python train.py --n_layer=14 --d_model=256 --n_kv_head=8 --head_dim=32 --d_mlp=1024 --norm_place="pre" --parallel_block=false --init_std_up=0.0357 --optimizer="muon_variant" --lr_head=0.00954 --warmup_steps=200 --dataset="wikipedia_en"
Each number is 128 + 32 x the weight over the matrix's rms, rounded and kept within 0 to 255. Layers, rows and columns count from 0. Numbers have three digits each.

# layer 7 attention value, 256x256, rms 0.0722, rows 109-255, columns 192-255
214161242081119126124127155044083132117215188088078111228061072173110070123038109132032078172174235088138164130141127100138158147141160088143190188104123121213000200221115070085062089184091148
167171120174115090105114085134135089119242136097190085170148150240071153134115076161033129173097181207077084116081169118108153196140059087222079151118148000115125103142165190128217139061211211
186097002085125087051162155206079107131167189146166098107115150150000236173132110141085151069143155149139080219176152154107132060139105102151146081125106143144137217165223125079153108086065107
114168156099084119103064096114207138110179172120237096135110103073095141119094126166035190108099057130100134083169069146129086124084150129131117223170105030067046160166091044231158153139087075
160136012027150115137077072125105146172167149111144112054105177098069063129115053195138040156156216081130187119121119163134209123209098085121149133092072119164187152085116128118120075082115083
182194098146091145137142066169112051200098068221144161140117065147079217210110099043162172091141163030096166094194083087159109181175117210117132161138063144149131171185043192104114160156053098
039161103164086151094142176168164119229109046090096113157081151108159137129049057142138152146116082193197192065073214149146176124181127120183034186166201197109191122159228135214124078107096154
181136124220049249051152097169102141110107135119113129150099105149205067107106136176059114142131171128131111178129158096098170124115143013055103092161126205141154117106068098115099162140145142
087179081180080082152074176151094187206129145173127145183101069169122139174084138151140172162108138057165079185176163055181111147081157138145082120129132096106143123194094217099104095090026129
157121171098146130096093107057168065059208073214131161178133069091121102147169083071106114172111083154186119176114121192147142175184212119097095199149054085103107067129135125111041105179148000
104173173128232098142230170115121080187146142062189190112135186106160197166164165061218157152197193158057107095183140075214145176082084100156133113201107121048118073156074095117179000068114131
206103086123116166136119183132149105146139177103140121115151143237145165114134185145118070194187160039148165186127158134109048133162058250097129180129146153073114102118093099076158048105123166
126174145093108112028116113120117090157149137179087160132148164154116075148106106195166143099035160136032124180000068151140239123057085076135120186140128056144083112085159148165087133121096170
091060147130105151077201097144142177182143086141120163234055121143149108120248115152054114121159090146089075139160033218163107149159197132050114095090096063117255108164140099104136200115169155
034146083122102146038140164150080236100168089170109215111131193081121100237090147151046121114223117178135028102170103022135152134167141096115091058130109151082123130114165086225150143176107124
085149154131139216145050052104050033173168054070181057078125148036108162133199204020117124233075190053141162143055072141140068175124128124146190143119176255038150059155155196156119200128094076
168135161151174098191072199116128161186067140109127128138179118089098238158191142159243183115129169125191202088123176044175057123137153132109094074108053157204090139082192200137076020131144183
164031125181190122060162100046110176132171180175220066137149122162142171092130140169144181213121000113109107169093156066087134037148039077084069081103133068085083142178106217091154075140092151
075135186101114187203202105121158102121100143167136116000120082071119146171096194088123077141126147176050094122191112057148143148214161112160073183111197113170109180090125127143169089178194148
123201078091113105172176084125122097127122093139118134076131107137121098160158160106090118168087138050176170101130112133115169141073072140130156118092152170097167125124167142147133077114146119
187126106148184185129131154092121127137077076079149116049119152146088126113104125108122108080138150123173165137096129115106088114107109098199046142125154160114153095118150138147106096168122126
141099157182115151107158158146104162140165092114090125136122161118132123116131128156132143128073161084096108145146129142086140119090136099133103169155145078105105137124128128085106084124115091
126167150138117107151122134112115096114131165136131160125125080111124181162197166113107134111153081134103111094142122114112133111134123110099186148106123114153062104126129119159162105099113183
142098127127121146176108106164127172157112194106132067086130069138156161132187152081123128164143103179120171107117147129140104122112156117151128176150162157163092112115095126131125130143109102
132161150098107146153150139144153127139073174169150073105108139102068067085165150154123150099180085146120115124121186128128155109125130141174139204128149146106132145126096121149139164125121108
104150114107155139106130130121064112095106140125158130107097119124166159132112084133064112109104163082112157121131104139100107141094121133148132118106129180192112137115090141125135117097186098
093103126144152107082122121084094125073121121105143189101140087185134187150084117142075123101135126117120129133179101163114117159137094113166106177096093149126110112142118134075155153210118086
147103135153152128103116048111084110148114140095113115141140128156146136103121132161105098113151157095172131135086168115070135110138103133088085150150126163140098080147138097105135099097163138
129042101147079171078156142114133164135161153122135157150178133203115113138141066105172082130109146113105187134121132110173139147119132141155173108077150095134134119118120111071145136142136089
134137106116103157092072150131147122151120135104080134148146150160142092137135057103151125142141177150114179136094133183130145075062082106152091148107097152075139159098132154073133172083141156
135098135125143107137106162090161126104112133100176182162158107115135102119128143168163108197113130112154140151148139137127126181105130174062131147151120152099073127175151119158109104109136131
112091122123151142161072119136108165164133145177105091134054126132099134111144138148116100068122102171136124149144147150163129125112096137147115124174181056148130094099152161144131123151097119
168179118098077167148145158139119220174150151121137186144156103136108080141105129147109140166102117133098111144123126122143151179142118113155101114131103156085135101130132101134122114139126131
135094127173106196122106159116161105120126107133114153091115157144167117113132143137140154145110074099101140146121109101120088113064070154107141164116137123138103143143094173084177094138124108
103097119138142090186086091111225094114057143117138122144203081083082130150131140082116077114158128067154128068104113141156157149118133108174108123148107088119131085112126161195132149105099115
148089172093136094123101171134152113155141180161118149158054079137187133170093150203140049160091114095127168133160135133151116028180141122106103091135107086179115101087109113111128137158104091
074084188119148121109119127101138113138171146089090142092117155114162179091123084119135143146154171112082119123150123146186131095126102141142146082148166131095117168160117120106094153173109141
148068164096127119163099155146126167098062149168177153132116144129121122149145192180128064094156087188147089150082146172139092149137131142172138122156116085131138096094083162149132166170110139
174154131093184140185105150137131119131127118148138142158105101176112156111127148170119099117115152119124083098103082117094120133057140108119171098125099132129104142169065131098134176170172138
106072121166147152140150105089119076093117152111063109120176139145163179157086142090205115070119139142113125132146149134108166149123144111141107072140186125135162031106141116155181120133113169
189086111127105119140077115107099120147106106126089138172153172155083235149134147105120159110151145122127131084153142148157133171139162189159134158145159152122097168117165157155116159109158128
095144140167162140098092153146115152096132187108093121157073105078135114149144178132170109128124126134156080160094190125157155162088157122088120115119106123101123151103162145146120129111087120
098145155080127138141112156088129129125114162117189131094144133110095095116148130148138159125108173168094156076059109142137137102167103109135154119075116165118151121130148120085137158075126162
161134150094077112110081112145165097101113129097133179105094128116116070100156177158088142109135081162114071153147084141148123126146103100111159138124140114174131142143126163157159142090136077
108136107153116124117077134090118144143163133147117111141091097112127170120115115120180174182156046123102161195108164116147064108135146140090112139089134114109143143197091177117122101123112112
181138128103132094195106104136124150119078138080099140150065139178039108137134085095146116138146116122114101090121102171085119109124094142181127105133131158150161142109100107121164119141163158
141128144134149168112138148127123150106137078080149140144176124182137156156109087164137123138095129121215137152133107078178124088110119160122158167133140168139088145103138153210124175158117131
148126084147173159066114103143102153124170142121166152133107124133139098127095111133147160109184108173147149100091087081109125141148158156082124125119082116112086164126134123156140115129133156
159136115107125142078111168155136135074069133116139115140169132120127060110106130113131102121122114124131146146155173139090180137141142125135141101131145183124153200088138156153141140105141100
116136115148072136158081127151126084160145207082172157150121099100138166134113150128145102133146105056109108088112114165121138145115092094125127133111146058131140145144154124100132148191105122
122114107096133124172150074125189128146151090078161128130115099175132138117141159122119109131166133123095072109090119067119120125177141123087198132076101149101163133056133102160122103111136126
099056152093115141151103103130181155130106193127074120177133126124118108129178132158059125129138120109127108127119150119138133151081168129088131130126137083102088124123143109099125125119108149
127126087140143130179111105126115108214108157130154173154098148146108090096124122073076081154177112154145120118119117124118200139114132115134136168112107152159070110141133220121112113140139109
118065086129120174189148119165092118120129091135136121102092094125150096120127124134204089129120142134126142176144116137055125119159091170114116168056134119138156169172119145119154144078132145
123127145095150130090140108169113121174102120158133142150199138125148077082154094123120089120145130150150154111114149159072149109062110080168154127109129091089088115107101154106106115119118130
094132112134166157148143120129129144072085120100083127157132128140129183108092134118160132158187090131158137141107119112119127132147120125156100147121148156096155144138090124156104088150162110
103115127136086221183123089121107180179121076136113119097114113090114118106163189085096143114102123163118104082146175112162117152083094129130177106126079153093097162090116123191137089116081146
161113132150220127114122112114183141105102125177175172075119104112163142175136143123156100115121092176099143097130125187099140167158100136117154177140120089135112135101157168153134143131102149
134090102157103113115098129119134191118117157166135131140081180118110132101102127130137193131119123115102177094132135068144126155141145183132148165126183124117127143079176177115072154161088112
116115122144200120093099121172150143136183110138080118176145077108138161172156174141102124106111093097152131116117129165112089183069121115127120118169132122128101172119099141084161162116101133
114102085154114186113120096111127124147141136099070158137116100172124171116124108121147138115088115111129157161113099150191151131120078139139098165151125117086105158126121190099125114232133126
106149135164137148136124101177096116110126125127153125140141116189142106165067187105129092128153125113130108148115125078163109120083114097093084093135185160101162158081117093093143112095101134
182171153112153149124144139136162179101120048140138128129163184115122131129123080103099085155122064159156175097120123132076114165124142125157061114098180176107122079143087120110140121150173114
165145184140097117167173131133107077150115124090148131147053100170085179142077103118128142112124136115134098165188193128101125080092107135074136157126142127096070065088117116111123157108159136
151101117165084116084129088115125152172114114117137123135176133123134061116152146170134084088130128135175101128156137121162020117085125133171128158105092138151191128082102135117124159140135089
114101134103126124089123132141200105163194107164120175158118141134174079100119114175103197160163160123174149095109123136117135122174159123132162119144110190077092152176110109096102104086109166
156161164144104131177092102130107128125150075136104155190100123139191103137124118147140151159124137124066100161145121165110091133119148169106130115139099200107115085118097066157123089087144071
099180114104136154111082106082129094096095147083124095149192094186145201112116170138151045148165132124132066123102112089125101124096102169142174141099143126134112131150106120118148149144126151
071063149116085117133089189139148170086137136112098165136144093116077182140197143134175126100127138074150162084120100110174136129069144131114141184108150168136122114116126134095135092108136121
136116168094171135109185121112103148153111122145091090124143122131131122126147141092152125115046151086161111145161087099163119121187121141117144120118094090104107112168126185157140131174091106
131142095133127092138096145102091154162117125099114098112087140111087135145126118167104136113129138150140156107146172088126123088109124102151121090164133161159117188123129148095131100097177103
119149164165099174121099132107190145156120120108120157126080151116124117108133118170140175104128104145148118136154144136150160111106142134144126175137150158179136125130119167168131147082104143
116114156140088142103096152124175132159121164129093137084165099132104197114067124191124131139150128092110146121137100136140138097143171120073107095115121133136095160130140101090149087119138134
150163133103111186135150153130118156162056108184092090112121137101098100118090119119161091124102122120139159128150167163096108102126124155170096147119115145107113096163149163127109115109102108
133105113124109147071112076124111119146133159124100078163123114110116183159104121147148148147145137144160151067160134152134089180142129142146145135135131112097128117148164104121177141102131167
133077121144086149149125122122108149139100124078136057118167124126161145102155101148103107142067143157086118100124122134108166102121145135164176117171155109134148110117148101148127125159084079
110126143123136095091126148149129156127092142141180191092169173084098114118103118062186161121102124182145158109146145132170118116123124091154164051156161139130090152088094141108101131119168159
119138169123109134104105150088127170145141142116151140087172149175134141084150126091088123221092136118227116143122147128082118141074087152100122146131111157094133169097166137072154125159084130
069084141143138096134147080137147115095143127134126120141177143083101102169129121144109134158176200179087134104119116115092124105119191145111116108140090197119111152147138102162095177120169132
112096084131145161106137137101146107101176135101129140158101103135133069168124119143165076114079134122124100090141142077117169145097168106178109092160122081108146120135121178139088135130171139
111085086097096158163103152080158127124133122150093132112102169134124129159131116121083142108123107174086124114163091138083092134137118172125112132107120108104126146095104150177133144157113099
107106135149153107103118085184087113144134150133137155105111118071139111143161124214139123127085134150116132115128162106132133154145141166113079076179108155159087109161098111104127134162108101
200114149101119144125117156186188077126137152104167163144149190090095069147141145098151119149131124120124103160136147067127117130162166136136126097118073137113153147126147185176121111170076079
065119139135192113144099183155132159093156138126061078129085132200127133175159122149133125141161098088085073143114144156128110078126099121118101162125150130102096122164110131185118117103135106
108108151124092097128141131096147179125129132144119114144096110145148122019114132098130099086131132136110131109074175083139156154152103099166079098123156169140184167086174140124141140145118128
141084134091122159121109084171111130121119133109107108128174101164115131142140128067146146087138129118156119071120164156129142124140109188133104099142149134143089108148174100164146127074149152
146145146104151099156149143144079093092138105093154069074156116144124153119132153128094105140164102134130085122112093129100126113131161101088084080082070140164108140185202140089136110178082177
147119135123154097110125126157136157187114112126115152111150071098168203148098121116113136150179109127122105179107148205134112076108117103096129128181143168077118089111113135086178142140146147
162134133157164153179119087156092077118118096159148197106136172138177111170122163098045074140180161080153143148080085117148081078206154100148118108171124055087117098193127145173164098114108120
154171119188164066142125075117165175142165221111108138158140141127150153110165125118097129139134080140123157181108148099159156113121171173144134110146083166104119122125137121096071094162132108
120130108130120100151100134145153105164103128141147077163046113143120130150121140149097138124109119120138114109135131139127057201108141071087155084154130054121158137077080104117124099141120129
154089137163154096165089118172136130106127127146133101112109106116156154167139124113105088144142101100154128131070162147077172135175110086064181111119085187120121148148117138168099128146143147
170084133194172106108116104148107126185080088140109098119092185140115154107132154144050033122089144113141144150058181120120113163127170137095144131162173157128133083087102114159145096109120099
161182122109126120081126149110130071088138083106124092098117054125111163104121142121070098068118156157145123060161145136114140133138141142203091128132159116191155128138128145157075182095126128
144088147141158167116183125122141120128117157132114150065130154139125126144106130124130160105103074107102114127131202160215160160091158136159087130114160188153147122097115139119144136161077097
099132191157142070101101134062130106128143138059119133112064066154119150159092137112110096185104148119108119137167125207130138149081088127125110157088126129151099146141164092074168105120126124
141130098147079168129134142174150075113106164155136107085093165100159095150094148136156208110148114144101146113122142163160117116199075138136132100073158147170114107132138171162148133090087149
136143089107125153072058076172145102136121147102084123059089124112147157127160119151152133104125096208092127101128104075142115102119141155129156097146152089101091125084165114113112123154111121
158099149109057145137095152121094151133108121104151115172105135171135134056150186126106087092119127130094098141134048124159154143151090069131158150124140122152103090084071112176114144176183139
117166142189119108088125175097132166166109139099170113139155167145155092080115141109180109130146112109144115107095161130140176156138121149109135099143131088109105086154100160161121153126105148
092171116107170154149127101120091106126191065125115150077147129175171148129049106201067146124082149088175120111125116116166127129123128117147162103108132135120160115067118130069128148130124081
089103184084060084143119125113091139143100134113022126140158167178081184125158195109137152164121176068080129120120154149177138078099140147127086176077191125150156102130165119121128069178143139
140120066112104074077117173174112084143061138121137102082123150110139058115149158087142167131073138147134091139166088087127129151138124113091157172183178095103156104106174152140128117117139087
086126155096188125142131112080154082167122103107134118130139104108130097131132171103118072096160148150099083120131121099150200104136098087100143098185158077149161146103116108169144067151150154
160139144097091132171084104156109164133077098187186149140170187094128173114081107084084141180211094171127135158104111111126094101107112164120145129145060100132190099115092097141105117152100110
172163120162126104073110068106079149121126162114067161151121086134106140137119151129110146156157141138148087156131139141155160156138147084120097102121108139145119176147075150112191181129180121
093062143150136154151160100130151149111150124167192166138099155145133096161127129112104172144164130142096129087092160159112133183139113127100142097173072126138145142124125191136079140105139151
154154125106103138104083072133074179097134126139115083102144070133134121104114155148139114103152124108100096163130107181118122119058162122142141160168139071112092117141145117169122203151112127
125157107134149126109122116146129137141137087101128160137129135123081143159125135156077214174155178164150138135084113091097128127123115146100115126140101153178083102174118146130087120115086162
076108131105174173108123169134088117147081110107127111201113092132107108089182151141121191142086099131136068126159136152128120098073140118148154181103150106129118185085130116127135174114141128
093147142112119136173131133127162154158175152168087131185084112113089089103140150157133091143123143109115105151119136145150123112111131132142084161165092068109130139148120181166133117086139128
131130107127112166086117164103104176150152141100147167130100146195087188165119066145096125135148142049161131166144165214125138089117164145084054188078123161146116151185139071122133144169141095
138075147081137124163134127135211200178117077162182117095160108156089139178149122104153116124110126129026171115066091142088115113156135142104126112170119143111100099104126100157110192156168159
095158159151073118166149150117122103170129134206080120110137093130103097137138076127131130119119102144142139131153113148075098129119133090139113103104158078078154151105141175122173181211086111
152126145145115156081155147141183118081193155111089144159139156127171084110063190126074146095164078111123128131117107098118086111141147128115202085083052143093131155113089141143186168065128144
128170123133091074119109188117100145079100109141158080140202168062162080101101166137142089149134116185133105122126154062140118190108153108118158112197142081159166130097114170153174063079111120
139134135174130156125137132145114113151155113111136135110191135121155091124086129184153139125112136099119083131141155177127094142098153180130082125129127083121151142114164127113104146076071169
079095100135138068127119064133089104171115174124082147156164150147165117110110095144151115114167158106155180132161156143156130124159136126151067140122162085116169129177099141100177128126127135
159146110125135071143133116101098151138148097161128108159093127062105128148144107090129105112157162128131145105099175205137059113151130111146118142150107095156103127131105102146130156091131109
113124121117127132101154087113146138095145118102172109142136125111145099104190140102107132146153093165067115136089169090156164135107113122125183145172130127140153169133143115104093153171153111
104145163081134175138064116200164099108119098106203165140117098155135103178112085123139113127193116125176097095072136124128147094123163129178173156094090145077152174143123121074123105118120128
161118144161079107131101109123159122157118167088176100105111140083146123139136150095122126130114145130065092093103120091117116178148151101069132123062169124148123127093176168099104161144124152
122143112112143131134106133106124123134136154136130115131130179138187092142149118147104096095144153134147101152142116140113136140085114165085107107147119150157119137084122070099140160134122129
149112128115096165132144105131124131102133157115130116174143158074156143116132067136152132119106173161114086088116147140101129085113121137116151185119161130139114145164121133148117127148137091
127146134147116191140122088089130146150146113124154125091116150164126114057144108139039090097158139140100087142086123148109166118111182107114097145103167131100163089082110155111128119141123147
167121142149177110078153101122132149138128122109098134140161115098079139149103137120108097159090136134127115141130135066090119122127158093092066150156162155137133094108145094145078070134147090
096062133155149165155167119106085171123101118130109116221171150095097156148126117123166116133141149126139130165102147144123120151110137124110132109164053113124113161132132133120113165169173130
129188101160105130120103164131145124144077155133097094213116138113097143110179164145140130091082105125124147141159113140109039123099125153141160136082109128153131098112160120110094128162074107
062127178148141109110122141147131154149138134098085177098109090141088121136112161150117169133184220124130150123154139164138113117140117155156101168133117140175133139145180090083150146102127134
110112153132071097120100087108147205152160163096122097133170107121108146132106115143159130105137154170116095157044157114145131071157135091112159094118153160097120136098147131111125124098135171
153185139084121081176138125137143133199138134118143154127077181160062139167087156117166158145163094144175141093138193124096122155110111161151125128142116108160153120124134143159097171185072133
163209117106147164118142168097148136105153197144123195106134140089059068124172115121112126177126128159113176162128100155101109147115162068171130127120122137158129153141140146156095121095136169
076153152126143130119156163132100129075119120064144139133162141062109117090139169117121143106147129136120171135134141110125140146149117159092176150161142150169142139163107157142131150111145143
159119129121144154145140136141101125177124103155190129136113157090153069150111145064077152097120141123151107153088139193131164122150121147111100106161135167129135103162127152105120163125138139
133136118102148106172143085120117130188120112123132142122167115121131143119103112146099111109110136159137179078134129118135152103092191114113130084154156077130078143096148126114154159124122135
112129150094122109155146105120149134152142181127087170147120094089108147065134185123147151111122154138136135122137103100136143092146146145139160118095097162136110147122149125135095112087122127
108126133134146117093125135122123134145160106137116174178145129126119079151132157115187133112137118094120103124127144143113152099077134107144150118170141122140070133163114128206105120108119148
090080089157088160161112080126104165100125122129071126103125133104122122144139137166077166169141117128115136133084110127130138067112134177119082143085168067121147138132115129107113106143135131
142134114053159173155164113124189134113127093127083188132125129110133121141093144087088105173141127112105098096111106107118148187124116134148181111126154125094138071177094149110115125103170106
083144132128170122112151143081129121167166179151160112052061146104133135209141107111108150140124144142125174155116086133163141081145120125120130131128131144099115121151103122123119147139086098
110189154138163142107131170136147176143123143134162125136131122091155095132079103080126149159131122137105077117104166132134155112164124147124160117122119135146179113073147128123175096131157134
143117114151086116077142065081114136121182095101120157132108097108086135129147094110200133088155106139090113157138104134143107085110156141155118123141115171125150125074146178114183109115182130
079138112155142152120144155169120127128146126127104103187097103102121105126162160098114139103101104110144149091143101132154136096129143077114105110120125099077146150134095150091134135156064141
162167129149115121120141099118163149133118116123173098111092091148110075132145144134116132146088117071152122089103148124130180152159144109074121151163140116149118132097130174103120134141092125
122155176118122133109164189086122190088124143090159153097145136097153125162084169135129140132164110110159186104086104133127107166128113171138143145098178101121127127116096171113136144134136163
116129115155129115163122122177071135134096113116172144130143172092128131081155196142120118127155133130094157125138140106080129145107134138074095127125109148121107122079114124131122120135111162
120142161125146100085131146142092153068099106132112107155051156144139159146143126119143121127088100133129126127126077127128135130107144170176145098143117086168038109136139157068151134168106169